Each number is 500 + 50 x the weight over its row's rms, rounded and kept within 0 to 999. Layers, rows and columns count from 0. Numbers have three digits each. The size before them is the row's rms in percent of the matrix's.

# layer 5 MLP gate, 256x96, rms 0.215, rows 124-217, columns 0-47
093:515426503519462512450591464472489567573550590591495411479518523440470471388506575455489478464503501510424544554635485512406527476459521492484485
097:362531519558394585490517459444537467489569464569494494493459487425517500474593572463514458514461460532443578416555508529490496533588509445554460
102:542483500542403504487540498470442482587475519382551532528556522492459518599440494518576399478556458566421587513452529459511529500580550485443493
115:507541459535383577537548652477527510534518438485526558459482447484512488448452466430452491599576553479444532555570502588533553553490439536530476
103:488456540380546561595505559519443393602429404451408587554556509508474509454403478483455502513543553581539603514510517528464485530496533427532458
095:470426545519482429506439445534576430517556546419511454506452564505503506452496521467430438477572484449477443490427479500542512478525400537529494
105:490502445544476523487484453498532437508568537506431479457425412452468456512514543483537458462545505478558546538503409508498397526502473545428475
099:442420498462493485423494517513462518398407557440469533529535441552506472527473441585598450527497538468513442484527490490513515522492470540448587
091:475504472464535629410517576539584538442488568465463463623417474490465503539482547493476554428433522544490438490505450591537478576580410522474501
115:603418504468424515505559484464439494476468526465516552518481562455513567449533491560522536466423404472504428458391417551584513485453522530583520
103:395486516530459513501451483469510424494580485500393427549506522547484470581504543513487531566487528451475503512527549538564468582475474546377499
108:518516511485427588641605536499490488507474486435442477434556454445544511516559521446542503455472480510528530438507483523437515516546458425452561
109:461494429527613478457462432436499533547467485491555538516492442575495480483403454539445403503557492437439402518494494565428538517480488537484492
100:519456519349568543470457547575443462497469576541463443468494456610488561484493486465475535475496460542580494563510514556487465489600578426493505
087:419512509483431414404533564465495546428548411556571516559513537513584560571556478508558505555538482462549524556482575454516510526579513547486428
110:446484385464480549529503536603516472521460497448604375511522495460501464523518464444570539573564568536452419424435488458549506495521471491435463
094:415508495470473558476360523546424538493529500468499566574443518526479512484543475527475471535501509630544437502538490519462524500473487445503404
108:461538491529508539463463527581497576482525454519482451594516516512499649458549473562499531533498545483478492560405542547561481384496471549479452
090:544528555462548510468529492506514447492459468539442481494547558567377550462511515480542467546529475436416460540562431472471525509580510463463482
096:493545448495582527437449466548520463541496441511563544544410473456479554422532489497576475567466518484412536501548478470569481498577416556356474
101:397526497486600555459492500524458483570424454466552540611515493591497492483428472529526506506472536543464569512447553483430483497576503552446389
094:521547444508495407426459493505554497468536540512446395412498439484475443496457517505595485513500476462509514501513442459577552450479530576436546
099:454480626589560546454509464529525526455535449550511504491517559538493452412474508425570478548481511474575514532523484551515368492438503577380577
087:504474454487464557539483518426436587442471549408394471564550500496528602476421559543554509433550483452516453490456483429491459461444519562491534
105:491452533534513531453534465537539428531465450524574563538510430535457581617535449489455488418459511479572512466512485565542506555507527655477476
111:462512495454489469559367452529558552537499600504461434545568460516476574481480563508489476425545449539480464536509523506523508425501494621499435
115:499517464401484586477525575557503471526594445419462469507434523567439580473450492472569530462571450449495497545460523473497480499568397419519445
106:455578492501521534520513441517445547618525555470557525548540483435444609460503570397513513552508535537510539545467576462494478452417508506462492
100:508479376519430454506494411525492463459497501503540520473471487506556615594461500408461480486481414469402481504482492538458436541528453514479519
091:585577561616401522471474536434471407499492533465488570492479404524557512600502476458609510510471476523519388479516512524587499585547612500557465
103:605494498624502534494563507522462478572407440506487550544463498604554491610454519485444516447513456500541471537541522474476578483528421400505492
108:521439513479510537570427504497454497547467448498447536408426444466458495512521419548560573531553494555514455478528467594561451454601548521364516
102:476545419533432464439459597543521509520507530514476410499481484462418502510457448465522555576479511483458581566483492473530445423519495606503484
100:428439549540518447508494434522471508543359572496429482481601496478492501581427510462526504469541529489476502432634474494572507481535507558417591
102:405463547527467524489404500447536562523560476571464499569480505504517489448492608467520503463393468399478423432575515490460442499442486521463444
099:502518444575398638502483579476496432512562476488508490568472461452449482536460447580549542517443519463517540442494492516536487452384518529446542
097:564389511633491452478528352459540483468443427480592521572466506442538524512555489422504458457421467465533463486557495526495434462430467530559480
103:583575528507399509448472530383501498449511506488521513475422439490453527489519520546484503563549451500488531407487528523458503466503446473571565
105:584472565543435478438513580515414486416507368517452485483453445509456555478600494602513578522634558458471534471520411504487487481503463492517470
109:544497465452545369505486445504472471522545521530509497403503446460416475458501480474540521412541547576534537580538479490527534519516466444476448
107:475375493573517523585475462452495393508606477525533540585520486543447455599475573540516530535466497515502578515535521434531489502515454504478509
094:515512567462491562487502538490435370538406483477461452544553532481614462524455426514538431458443498561587472542450585519556442497485432532511505
098:476519476533500512465484512492389534496493542641502480458565503549494501444602587477500474428428489525584482436479595451492485517550525431475532
095:473489461512467462506480484536587549524432499418474488563481391425560506598577493579547574485479550580539470477507527440576518471460446560407456
100:448502445559517434472528431567582550489416529507504493396512525549414487445510515442402466570424462522558452511512534500490549483552511480480471
102:440563510435409452530531487469592587462509542492484548495460490452427454487401537475500512518524536469575503584549570544472496500423479517467437
103:402493501435414444427474522572477535457495486557418466511462489465558552357526530544576532399458603578530584531485518549440443617536455534465564
102:516435528497445423516528487477452472501450516534559454517535462581537418448487531562503582496556520485526477513512486499489432556470482543438616
114:561517577603496479491572478531570413545505520464516488535532518469486583491533506476507500441414441541484543483474507595635577530523537441555570
103:479447453452475542477467613502615525513376459452548473471444471467514519555470548447437440456501466572440493552541543495523555529525483460610453
096:415527524580467518563539492502513604532556618537559543463461623463514481451441529490509467536534448495516495512534562444492450497465454519481507
121:477531399532527478427553490580527468397522597449445437511586536506485502581471554442528505488459497496525496544398596520585416502426503518475519
095:405487522496542481524455491588508551514507498467533392481513493477427498525521396499489547499512526560522472577536589513496544444559449539322492
102:537491493555489491519493487487520507508599497531557521542517548512432420431433569519464536541481522531582433441487493441557474521493399544481517
096:496486468480513518482519471513467504377498480426472422462543544521518439511466533393499475536479541451522488475434581532476407486526451581536498
111:528441510586501500462425343572482484536538537488488458452505553464509594509472519483519479464485479582554458393553414543487603467539519500519496
100:482525497504560525490403544559549509560386614510559513486447470518524460479431509447534599527451468497595486414549517455497467423531496422469464
099:541438509540506494485506507493520554460483549491520506448540545503492625523550521465444534525495512498504508531512487479485457469548500475473449
106:543433537507504509510504531503546508491573561512495494604491448506536414506533295442554518522512515514487512520567515451536586542441463518509477
110:501510401531473459546566533604508471638423496469568520498492546510577439446530551510435450459505626433497472514511457529619503540488431544460520
105:594492463506485559576489502432550400516578518509369527604462497525561475483440503490422536528479409520470536535516524453477487414464485509507495
089:427548491493456542457485446406531457541543551473391522507522470552496483550450597496554534468574465516564473483518564497446544577530548498490519
092:512524577463497458569472458627527473520416624495601579494516501512502588492511481549503477457473505536483440438481446589518520523460569460437364
089:457453523567481543510500488537487420494477559475520574586541495504526486452537501574447507561599587471551490506525534551520488553538485440488583
097:498439456452567529502423447507479376502456481468547493498424541485415494402499563513469500498558505589465436564552474546486489458546332511496506
101:586507509378514490419436599508532427456476594515449525517516505522541518555518542522494462507492442554584492449483627427516408566464453552466410
098:527488448512530567490525456509553543510515561557531457503549486555451454429460450469465456509457420528492521493454499456527504396480475492604471
096:487503490492527610515520523424493492446540534500398570487488500496378379491449501486511530485655515572502462529533525455415499499535470482417469
098:527482514505509469461549572553517526514506484499499448438563417427407576522530489490548459587439509413544608463427527472517500477495500466514508
102:415495566522486549456417451457512516479493522502467421400426444468509506470449474464499527456528517518579549541487665438451503478489461517487468
107:449491550519407520607536532536470542502560460559488447441563468479484584523450584444482466507453484524492479510562498483547436602524502531467493
096:415518512419515543537506467452468544476484516501406524591492495552440541480513448465561410555489485504579520497420499502562393607539485549530464
094:470508469497483648449487462503522596590504431523548475475488514489521447535509511561568548540503508528523452506470462479467574521508494537483481
094:457498476480498516598515489520459604493434471414462466587489451533515485452484595536477457454538476538481459525465517489506510456495451448487440
096:620478473517539367482528550516518480585467445531502481493501479464504508491582473549524548414514487422506602552499489467588498557613452522513495
103:504435521432467551423474524490571498497543570472589501541474517466473553431593575533526465525406521488476496512462463475511419481532482343475385
103:561443504573465544470523491446471505496485574546519386460472428401502432530443420533549518593508447551594515510594553479610473550494478548491509
107:492517430542507521489499533563482430520485483429466541460529603545455430559519497610516446517478523546553505441570332534575427554456513462513542
101:505454542556543562442532512542449505591465522422478537513479543582516595502514510534560428453489578498456494425520520336516597463424462488431437
096:536531527538457494496500543518401420437534517420402471523485517524492542546503472555363481547412449538447410501523474487475552486588457458382529
101:438487550586503483500487550492471470523432472532468457502500517604410479554527447514584508486416512481412634569583544541536602444533492460591523
099:481482464438507471515464496514465444527498542556431456542545489536527529446473502561485494395459581514460628547401470497518590549431494497473519
104:510474516633449517545524437555509534459543415489531499511502423554502382534398545464430486509564445511552540546547453511493485542522504594540542
098:611509496527505461437447397528433569499483472500533501431497582602537555437404500492492559433588528465532577483559535514420513544513485533532478
099:527467507562487472475493548522483433471414503568526479478481522502482479464416521468489574515560541545573562466502570538433534507441561486571578
105:470514538580490442380562537481460444476425493522544486493534488524476539499558558555584630480587532532413487514480452443532528501494469530596500
093:490480467531482537515629455491543481500570522497471504568474559550432456437539495468523437426535539490487475490486508529546429584521578544499482
093:482490603485491493476510490530516541402453463392463522559537497521491491529474502479510480443502519505511599428466470566597470582439506433459488
096:553505426492501542526504596520507503513568480493507614510503474456490519490532606454461550483549465460573467498577442447585457530490503529455476
098:427507495475448470423544498551557584423530517487500469459521489446424585491458510524501480515502458445512458354423533490498454473408602522413492
098:531538437531521421484517486379511535549517404483396524500574469485455436496471482474409490432477500464538526512574451631502582533406406469437464
096:493547511481435588500540499456470516557541550435486429440446582585522454518489560433508530481512404551420495522536473612542561461532472500442431
102:524446606481451554445520463461571466513506519522566428435474494517459490520563465536488485536515551453471508423475503560477552466580573448529553
103:450451581606480514476431457428553485514509520519576583456443458492513552500525491519590527503533397608450468462451543469398477485535531464527489
# layer 5 MLP up, 256x96, rms 0.213, rows 124-217, columns 0-47
096:572460506564581528577451379482365450508520458608508457528578554532418397465461502517446433451510545515527532538553465495524444538482501532514522
102:450469464484551465439566517478462486469442520446393484432463559528398475518524511509531476484479430558479480561524407498460604574546483542506456
103:426459557535408514510518463456494537570418586550534521540504575502521477519459444549535434448426553530499595507463434545514496512505457560643471
103:527476476543518503538525500471462498546533579467479500574598496560510518484378573522570441524460495448504555445434504538590476476473596439477515
090:483560474560448592516508613470575420511505482514601443524486584543515490526499545557490510539484454482473503466470479523578534533595453530553547
094:500458528600534463607472513429416541445422481540557577517510496514344569451404475529537563539585537457585447500553513532586510477459575456482472
104:502587517503561511548559467425498481538451548520414460597517474463561657576435502511521525414537545515526446449480498557554560486544486498557508
104:519569544490527553585430444486488494567446476503496456537455437465491444484477530498596526639512558495633497547576500532526483422523504479487441
094:449503501404495621603528600474500482522548542468509452542421513560515428559475586512406442437487489454450457452456549476495484552571376464464494
107:628464445480433417539525568415542541438435465566541475499531475523451458501567445578460608469505476497601444548428498537538471464446429594540496
086:536477489466495566554640533510499552598469470502521492519461482431525479460436422542525394477516381575565516550499476493425521575501577428530479
112:619512441541549511483534518527547557486474525574478498542460501466487561549493451528384554459476467461461485524418465519563463486506461423499476
107:555496504443422485438583467548499521459585452438542400507527542496440497421498509549525496509484514572530536475544445496625471418470405472392438
100:447482431554535497466449517546470505570447488595517584546548522503566526482458512460558459474415472445426538527505463543501477466492571564506447
088:527558548458521496422428491444533588419535530590483460475488449464518501403489560512471477486504523497553603518544458491582472494485637435486492
107:485519407474484539505460593544560479548542599441454442552430585492605438550503464496473533503482444462497541465539466626572498511567442539524519
102:614548437454528420535583403650517473494501566484535538454534504430447537480509535504476496482441434455410465520366475515526562507496502599516511
096:465470580511625479566634422427474493514497497517498539525464513514533444479412503448473496521519426521549543557556500540522404551432535506533515
100:504521423588384463540454512467620574547565472458497451434513440526612475502549480511446551506444523592472469411451542500549571513460529499487436
106:587466603510496549517488526519458574379464581544473414512489525509627508533487485591485537539488525501591540498460464536495484486453498495574471
090:540514516444573492519522464604577404496509559449395530469575500502512558524497477492453471458427505424478406453409401563557501472474533515527546
092:499563504405489544483565503481449543515488492485494528539517503490473608447537571511487437426539509507450420558493557583452488568549444481410485
119:606477468501549375501453467546467482565440578513509460530537511503464437542478479570513479474465462453478447526589488522497494506540492498614493
092:494543470553483569520526443507552442559495494460546561447526462411450423514507501458507551562491562469501618499496478546592425540537453558490415
109:528459500579523424398489475502571526518520499429456505449474583468579481446484438475536486455470456465439572476457475497394538444336459567488486
105:561519409519479522482543387507401584488453498512453531526466569362409404424544488570517459396579458574563511507478474443509522561518476519505471
107:478441596573561486515435384541517546454404567554572499439552518533527504488555529554465516508448541515523513478613430576489515469551578529427489
120:494543604500434539411560391563522467486469578422534444406501409407554549471509509558431437509413492483450455504488547466494632483461482554561450
102:440503461513501488486457417507448561417472484530454485570547559526501555576484549489448471562525444507451460503521478515454396523497484520494506
094:478408578522480498484446513446496468551559439406504475521503455516600496606556524495533505567553486547450468446498557565450458544469530563436426
104:443532503412414590453497518455554555501441555501491447491604459476518594488365585525566481522575508535441543431459539444523509469558483516480473
101:523427425475448429445483524482489544520580484488580477544582595474477453505533487559488337470436461473513559565446509411491508467442469537595426
094:586575519527569580461524516380463486568482513511468406549456517498481530558431427518527482482521453609480515520548455505434554511525522519619456
092:413505528424527493523513489468441588474451555369514463484558506473572541533453552513554497454530528386448480428508565422517520504529495550475485
090:440517488452473549508519548504474451513370529497481498538445568478457408415455508432488476382453472507474528477500528592471487513561454576511459
094:440510488443396492536517568466511453618440480461531453505507486428492477570418536470520521541469540547499460504579506570492550487464500530577495
086:430563501409477561473566517517463554530485569534440465482419522429455429434484484587547499600614505470452566574449470475422483493503589473466464
095:469462544468508466425512522521485536534518462568491523457496564490439608521416525554462469561425573626540544493489438472441455500554610414500436
101:529528458540483497558527471393568571536495563593546503528570520507492446424493498411400492449568575386591456424420554545439433532455541511503545
100:482560544510507546510537593491556533570485476539520492605532520474522502610476456481513440522579459491452534480482459533512536467442483447443492
104:460545396467532484453502490542428640445495533453505406461523474517497477443441436464510458542535536399507528466506385515409502529407596528470492
105:531479359348569502553572556527490469535583563428529452525431445506483460483529529472484519476456553499431547480523494455502558531529428444403559
101:523549526585443408537544472514459506494528452547560526513559482436489553540481545398513559584518376549444484477474522538509466513446585490438505
113:563539468501450587483498466569494515500512484465500485475487556504414476520379497551434547559455573505602449479541480512518458622460551576481489
122:498493471456521452393509563480507610438536450518406434488528436505470442443520507599515519470527548527503453508544485349523421516439539428491542
104:512467494453586532518468501485478524532474516469416450490498430505470552490521536500544458541507478468426466377406401466609460536644589486535455
097:473441531538501442463469514555533441460445456566574478536564448488503555553557560400578554448458547489507571540548509551539588475560575570504476
104:490528496540482480496437522391548552426428564428494444544512492429524569593535564482445434505475526552419496572470486433550538499568453500584490
108:501526445421623552491469499493546457477481428441493485449486551494424541512401527512495549468615469453528506519451493523563466480663550580443549
102:635489404557504499531559393528606582466487539512486527466594502550495504532487590440502499478540519363528446489390524509593466498514503524498481
096:458544487408452527450454528465544501515497491506496633518490414438425505448479513455455460551566545620463457519519472458514545479550477417462528
118:557534479465543541458436502487576514555568450464448505470492432474552552514463500450533464411499590487556522540434495473428591436462552536526515
107:432542455475457517505481542570580425545496507578487579450424490465508535470449476539471481474485480529441488495537440503410522568433511460464385
098:473495535530433488463575461526525551556467475434526568548562535542573493504555492486455454542447575530510522490448488458614547527488429488479475
093:519475596462466513460469497510639506581484474429582533600489433494476560531504628478486535479535483500390419516474441504514533516482438485484449
121:464584415457494494545522507505636535484536408592568502487501444478492506465554516514517557457520512428484495504505647531544458583548449502531513
100:537568439432553572471502593498530463616531521573529626516451444444506485533510540401572502503448463498439534589461453550408489472487486430554514
104:474529488472492523483503465544497570477601533495571422480566533514538555541516507498475586586534487502473553509515595481511525495499499634553368
104:435449460547483503527501512498497475543558544585561536556422451547514465519486475615518554367443485571506464483496410394557563534501523564475497
106:557531548557497482417462465351500437495521474487428544491540549519482541510461496476530538486381358521550472545552489435433546459456528479536608
109:532428568508552559655461516581462487512501440498548551475564483465446542500570431540535619469521520491457495470542471522527583562596474430553554
101:465472467499484525473511434509560461445532518534491604507627508497580490552514615421558432507454492581570605491453502449568587577519433536436521
110:523515550383590482532481424586477495470517549463613585477499453494522509486513346542526577551448497511509535428444463528485461543500524448461436
105:595500526570555473477513452492561478532566501517399514499470493500595424507469558482439487490583524552499442489498516547568452704498479573480511
086:506467458532489569434549426458495496526514454477495510600652396492444478488421458447508472554501599400533435526529505441521538544421513473519538
105:477483519533541549453424563487409576533588566487507468493526490422586410594461516601540426519485528394559552504495554491507528524428457551466562
097:488512414503486521512478419523548465513446523560460500617567566560453512511550573555458506524600522540511504444498456454479519461534483496536512
092:451513576497500565548467499534424482538411459493514593553452496507435554436569495466474488470539549592564520455534475589550477472616407460514517
101:569448505531545539472483432562546478510531538445393470547491505403327475486579547472495510485511468513364520571562521556497640456517528465531458
099:442540489491492513501516497533468527539521453575481404512544508564565448526534518531515507467508478542450483538544422520478428406446440516549457
093:482518513490447512534500509570596528469547432593618482404534452583538487539573491478477533462488560477479451487522542526486480475516450456438460
105:528500426560561501456483408493499401483465409493483499535552508501447465511412598408403505571561402486385498511564472480539540531451587484520461
095:410457504533499463512489608499462540577345507546504464463574504482525456577443494451525564473533537442487480450414432579576516549429440469476461
098:497508417473450511474536488563436503522440476464428419536502501425546494514564528598454496547417500489441450500528437596518487453554450453510474
102:582551453467446546542470469513538528497482503460528568506555460615447469467404562467518478462481520397462503539459449500501470482456532580462527
106:515404467529477500555490485567543462471509516503423521543510571489453444529494536504424412433475538486597579511483515512559531513551527466524561
102:485555558471542504462458584491538516507521467482525521631442499557446580479502551523424469542465500419567445470540526489541564447524439447513479
104:458500466501522471510510435549475482420430530569468490623521592480405547517512480507520399449506522490524526429502509537629511534534439537546596
106:399542524476555584509555422531529508473454520500522439457449497392501416519543461511472525522527580564554537641517526519477466543540496540506406
100:442426469438505493560452463500567478458563556537511545464495500493403504470432472443610438442498496470554551495472456482489505459450567477502460
101:516459499576507508488471522531590472516586523422551471433505419520529481539570552544447451502466433492465466493508560446521561502470455575473531
093:571514548585487586500520424450582425587522474403479512502395586542516527504455478561498445541506508381534430487448533421443474546498475479487519
098:586488505464493522538470501507450398510418570545457400508418526532465564559469462504561532428530552509518516527543389433369648525513528437549546
091:543439528467523490567447535536598525522511412477451463500559492513506449569592523472562503493519649511520481568450455539509489518540489567526524
093:492476502477528577612558580460501525578546498491493528495402452486516452544440440584517466404459450493450534506470443557514493471553497453595509
104:520402484460477456503505481446441518520565470493531465533579496589479502524440464500525447441535526445467416427480479496430432566528435578508512
108:429503595525446514463572569477518507476491475483570461509552488548512559459474408473498591435478592484482462535473529451479591510488499516452438
080:524572542552469478518491558497440482489480454540517532501521545472508540492566466450461563515470535455552433517454524462404497462610494523470487
086:450499457531494514522472546592424482471482459568513544542594553483445471469495507435535453528496564465522533475515513473576526361595457517437467
099:525544481514527417550526470577577454515384568550576469481522547515512493421532483437410511489461467567442447406502522487478478476457484492446462
105:538439546527575505584576538503485514431487462535580484594499486528521403468595432507437416426526447458428510620458491535500489506543487460458505
101:577502464442531510526453454516500470489519545448428507425533428514378483462520510471550447545507524494475514439502422401510422508495518521596493
097:593528483601461432535449506426573523470485519500484544440564447536637505565498558398428557510474408515458421564470491519551421524469454535519505
084:349436466526491546556458540407527431487546393482553505523438474550454425471524487545583521538518461567476540547537556470490439456501575517553571
# layer 5 MLP down (transposed), 256x96, rms 0.232, rows 124-217, columns 0-47
092:464529510551568462524519385466487565548538561560519480551569482479534566406554401516529539520504499514488509492576508639550460459437479518516458
101:496436529519503546556469402447464480449522424545552632596500424530608482476537510461400536412479486480509471405569494489529498503511521474528518
106:548542478512570461449505517506502478446633453476451453412531441445581482445439518458457501555511533524475435537554514474484494506474496367507507
108:527456473487534548514568425547513495564520489593510471554433530427566558551505548454568570476405505589454495467512497568579489486509448587494574
095:491514427406442448502493497527460483510480521529460441431457376509503445484473572516553527412501496508498499560393567479461428505454487558610489
097:474561487495500487450563458523449441524550467373475505447572465500528456569525569526526479549475496531531406505490475462510582506428428521574582
104:572459533601523589450474551500503524499537520405524480604483449545588522491472595505577474566383543485387490450406484528518509530571566484592497
108:460479456474464425560557488544513527401496503661557451480524534539475520495507571520449487456449489565430501371487592510561466582492508491539410
093:405457454439533530512539631487608541434541518501535479534444441500633387475515537534531546482473533537481525524494479497504502610532383558504560
100:518471499530464414493470476591463588453433476432472494539436459472499516429539499541409476476541491541471501474553517409442474471421497472573511
094:495587536504537469547539526489519540528513543419513601492464494521469525459473576478521478439439497517485532528491497602488584523426453486549542
099:533529525497450557526583512520503506457451456479503444478556500442507469516510474495562601494480410583487456578439424521437466477452477557448542
106:499430521493519478605440579506530514489553564579484529451418644531449544532585495478551461502442540453485496548553438480504465456528504536424478
096:433515437564474485582430487500524523575523525493487557506525633441434485502475445542519493527548567525435535482533472552555536540393459558548480
094:481537438521454549370398448471423563489606452539512498441515546579476444513458446456494475492512479515357467556479547477510504497480494453405497
105:545510439457512467542551512540508587554472516470521507525548525392568371463353454486522467497475611494514497487422495494525524541563444467519496
102:491493516519488522406526535455542400490615437463414512542511488514533497574523491470473499460524572556513573398497405525541503422529503512471577
101:447502511485520486493426611524512420536466532492489497461520443491530527561517522397484563481434420494502427436543533584498612540596500482504499
099:489522522505515489517409455476515469498453485473531454493533448467536534540434604467500590495574402464537551449505569523515392604520503571692513
100:353513417506475490491479573463501450513592520474540502456507401550440475459543498476480449425482450436496508512501512516496486479548487517604599
094:468468577581497487517499554481356548396490512460433459536468498415474503468609586519508430591511506501506556529615519507447593522528539485460570
095:496415604522513458480433532536448495496448438451434440494605511404416526528513529564479483460566560516613492496516472496546557515505578536581421
109:450470458537534488473413492581407428527412489515419528479442451538459498436569460523533591490507556511472439534573476513491536489515400513619504
100:475571497552461616507451492490575551422490510571504441527568475425508456533505484513621465556459468509506428487498477512549574626473452477542483
099:609521468446575551579475459544492513500490583558593367574563482503525504508494588479460485554548480494511510531524491519592562537472504495587544
102:607547467369509498535516536517528496483487478477575446516495424536510432463629491518572496515495482555485540548548522471594452540519475573559472
107:503450473616487441492501464507392533480529483546540559612478503508474499520590476612399502525491435480403527570428483527442544443461541560465479
111:581550447450499445528522500505514605505451442519488454599492512512458497544574536479466496444526542551609556440464470467489333514482538508577423
102:549495368478503533567548439477437457465524459582512475487463492478539474498422389491495548547464519491462524477546542499512486515513466470490536
093:500426627537505544460548508452466417506466465523458553588394471479599425586498447532560467517430530514438479514510505591476529562546588526430427
100:510555512492511599524525591529464465548435553469461572473562487481555517539415513508504432477565473499506533479403618391500542484656502467554456
099:570477480526521543493395553527534477450491487440532545568492474478496472433476587533473548542554561502556425464477550412474497478452340475552487
090:447555600481528521462538495542478503540371503527404577519539592519493452546537495434424537551461555567568472478405557540562452530455464536554534
092:526496579474499424492546576433459511457450532489473471467567512546551486537434390511481531546546521434435511389535507483486447431498607529455504
093:552474503457528507524497398512500532494513490422502473425483483441424508485495457543421484487602469546366544437554454462552509505502576429550550
096:546472547518469522409427580530491539572471414493495542566533542502502510468605491483460470505482612486425534483482444550470527449467519502449477
096:455556497368466576516427588524453526501588553468510521527453502512545436523479501493484464485531513495490477447444564516510488564531535401525485
100:485469549508514422480530510567498475548456493509518451583531468524494533453490584470517468525581475500509482623536455449533500445554495559440464
099:526451522489446488450508578539511487535534428493477448458408380497498453524514478501549442439444506501542580461508430428521512494497573505631488
105:479587442524518565519504494499471489455545508598445530408575477457445478514460480445482560539489447463548479553491580469558445566402497503525520
101:496540522569510542492499394537496575499537420451440544519471560454470495412496481484537612530481488479409520465538452495495531529478560500457443
107:411531493472594579552491608631499450488394535518486517484591437506436466498485525447457486436478576482462608519477507506522546527551499480560583
101:411474496425507441397456496517526550447428449491516473454429494533521529513495505499514487431509527483542505541538584487433452483604538536670538
109:621507448482560512577536522579517537559516489503434513528481483398465510565511555586381451497484548568663465508563574448495469529516550519457527
111:470503447498540541513497504453413492452530498521464502473547414561493500441581456505496412524519374522525513515448504448497533503482562512474503
102:513445486572508479439510459478463478506467538468566559552459454363609519472521564547498462459468507446537532464453553518486527478549527481444519
098:538439533449442474440496546421505476503487498592490453458566587533502572453532439492442480520455527548455547574478594520443503507560485518432571
107:471525504546450583464524492517533484526552451462524458507435466482499538482464408510418497393439415478511489474469568537522562457503384505522433
111:519452417491504525485571455527393534470467529498494411596610441512522496475588496500490513507452537525371589525523516506471574452476505440542562
106:536517425542493611470509527494522501501486526438477491558442494439513512540545460513447455505444480412526450454522552511603637500572487493342466
096:555477492487539479501439450541499463460540426407515465490491434521604381453507565487539588373494555499552542468508420600516566504510539435555509
113:605476531488451530516585465451512515489349531490502479425543510487499453470554566558484435493532557507524524426529505336479525552548488458519513
104:565549479515465418643436467546505508554418414431455556564509449462455577495517426476432492517475532473551527517482549566441475442440537477456454
095:558486528533544398559446485552586509477489509609533505572440525493487485436459512480490483504480483451463477525522518350544420527494443395524473
095:474507525594411533538540508514519554620484555439524442604458548508450515530576586576510494423513482493413485520480488537491629569465487542505530
108:464380551540451515545463457558490482506443491438562505559525500526419540518592568448432490599465475479557458497568565409473508582474527444441561
095:446383524559498414584446594453548495502534518593521513573455587504504480441450461453456478480447559455391547520578548500562443475508515522513480
099:484491544548420441424446467557507542496455512514446519463545455465491443443419446479585395495477546475560483499492505506471495517429467458531475
112:457462551498517417546443437464535501444518541416494439606565495537546491585549562459484483509449526492603449449602523505414485524480534425495507
097:388508597561519504404407496480522550506469448442463519479514443547354496587472446535532516508505553501386479451475538473452509511373437512509440
102:401517429495524499409461487502539566525486552468435440527521439429528475526542498446525482478554522563518580545437418506498547438523461500471503
102:428496536552503495485415485431480508545453567501371510491534527501453510442492536406491490442481516352466450505539572519482454500481552530537520
106:487455446583488499456493568393502452583453426501464473493451439461464494571465584501471474467523526442402446545540567469378508447499443465483530
106:430521480431409572563507516557506528513451449494603485544490495519362516498463485456541594526489517440463462544517522514430501419483512533527567
094:460493525477503556545564519548522513551524537491442392498450563575442495530523490513504448440531438503567582518453430463442604581554575553425528
107:457517471489507558516541425440518484472423548459538440511500440576510443447484466403425399453435570508470422513422480455521500473566512510557460
097:495413526467503466457500528462452457503467488499442535388457478400598521556490492512497502495481456479498500480513476497585539560519551467463536
094:419495518528424508537492469526491488586513416513524456524480404554554473410496540491539568529424478471525495522529473467451510604531550549616571
104:568475570509516534456592538476480568467477451530517630499445548518476522514455380521556475539444562453427428509490497460497402479535444502472478
099:465454489499535579499452477527667413552427465526450426532497463542439499513487519450482488516459484550488468537459427462533420452481470461513472
094:470543538522500487625589488543516406421504441524462527410464530533512469497489463615528542502430507558502501485471469494486496551485584467408563
106:498503576432483517533593540436439523545500459499508459590476399556479448487535444556529578493461483450569505528413527540553462488584505440509552
089:454451575495512461433515513549544484431411480443466566482483493568490445524452400494523545484517504550483472451502513460417619499408564502458477
095:564502487492516506520493536508515490454504442469444439484473410520497485489544493508562548560519454576536516534550518440430479473560445622516519
102:588581534484452420461615533467473515501487475572449417484499430466592542594486606518532420503556469473606522410405522450535508567551520510491519
104:562586480431491520475517512568550451516539583502478493424537538508532465464578510524521571373521490582511408472510455544445425524531509432515510
108:516512539436438520569582454586472499430443461413498444437515427529534609482540450533469496454590447525601577528449425462559447502562615448500431
098:511527478513529485446523468480550463496586491534503521489521450456556543515475497442492530396436507552482543421448436453493537521553485583476497
104:446517435518427459558460548572464534450444573525465565572504468604510507540421437477500442402449495470463517503552501409500575522512571588515509
097:484440454592465510448539472457480482550596513528482530437482467506420517522494466491479436491433488612441521566497462495458543541549591457595544
097:363498563546502518461559521464502469518466574521551469507556558524455558397491471461442533507595466457492521436505529544565476549456484518535594
096:597445484538491512441413511483462551405512520505488474519505380591534511579497413576561503493513532505478570386550429493426479510415504493503492
094:539473472498425382576448478464455511423477542489465468532439404467529611504475519458571524477481594491520529526583485408467572469449431468560534
093:602434467486470552512484536471496537483476509548560496440534434531492539509436410456583562442528477487463575386591491450472542565487457518576418
094:614471495483470535501460453431585566507488501466535483549486470573486564550554480462569538487539547493465483510570611401579487498452498508638537
106:560551455447516475608484435506572518505442459506516446494371484471590516438582568418575531459515510538529415486534498560508436545474498475570517
106:569534466492425444546419431496600540452528487465443507526495464463503470541462607551538459497454469412522508471503541501448529514494440501615612
088:484460394449471551487526466455604475501520484439481443488499456546467515467459628516515513545462547547562533468491440507520499586503407608550501
102:516539496477467520482500421435434495504444519494442460493553576598434505499527492511480376505400412553482515546493584519433517504488539514490473
105:557427486444499490527516510499543487528613398466473485490511409567490530574513547522500457513503509467475631512498452607441503470473503410480481
100:540486488506482389538532422532505515566533529472408469516438487516417439543510581437527460512497502542626434518564519499554530488399530536425555
099:419502476508501519537528522503493470438518446575449415448509400478496430551535537515478532497506388561622520538487509414456514648533503545540433
101:530539445468536595492459462440563514506460537481562493534452485463458491535603498529531472526575662525634525451491501503482463403570470508448418
089:635509539433520499472470551639483515577514525547371532530520494550412452489491460514481476437466505433429490398458434547526500556457475452511466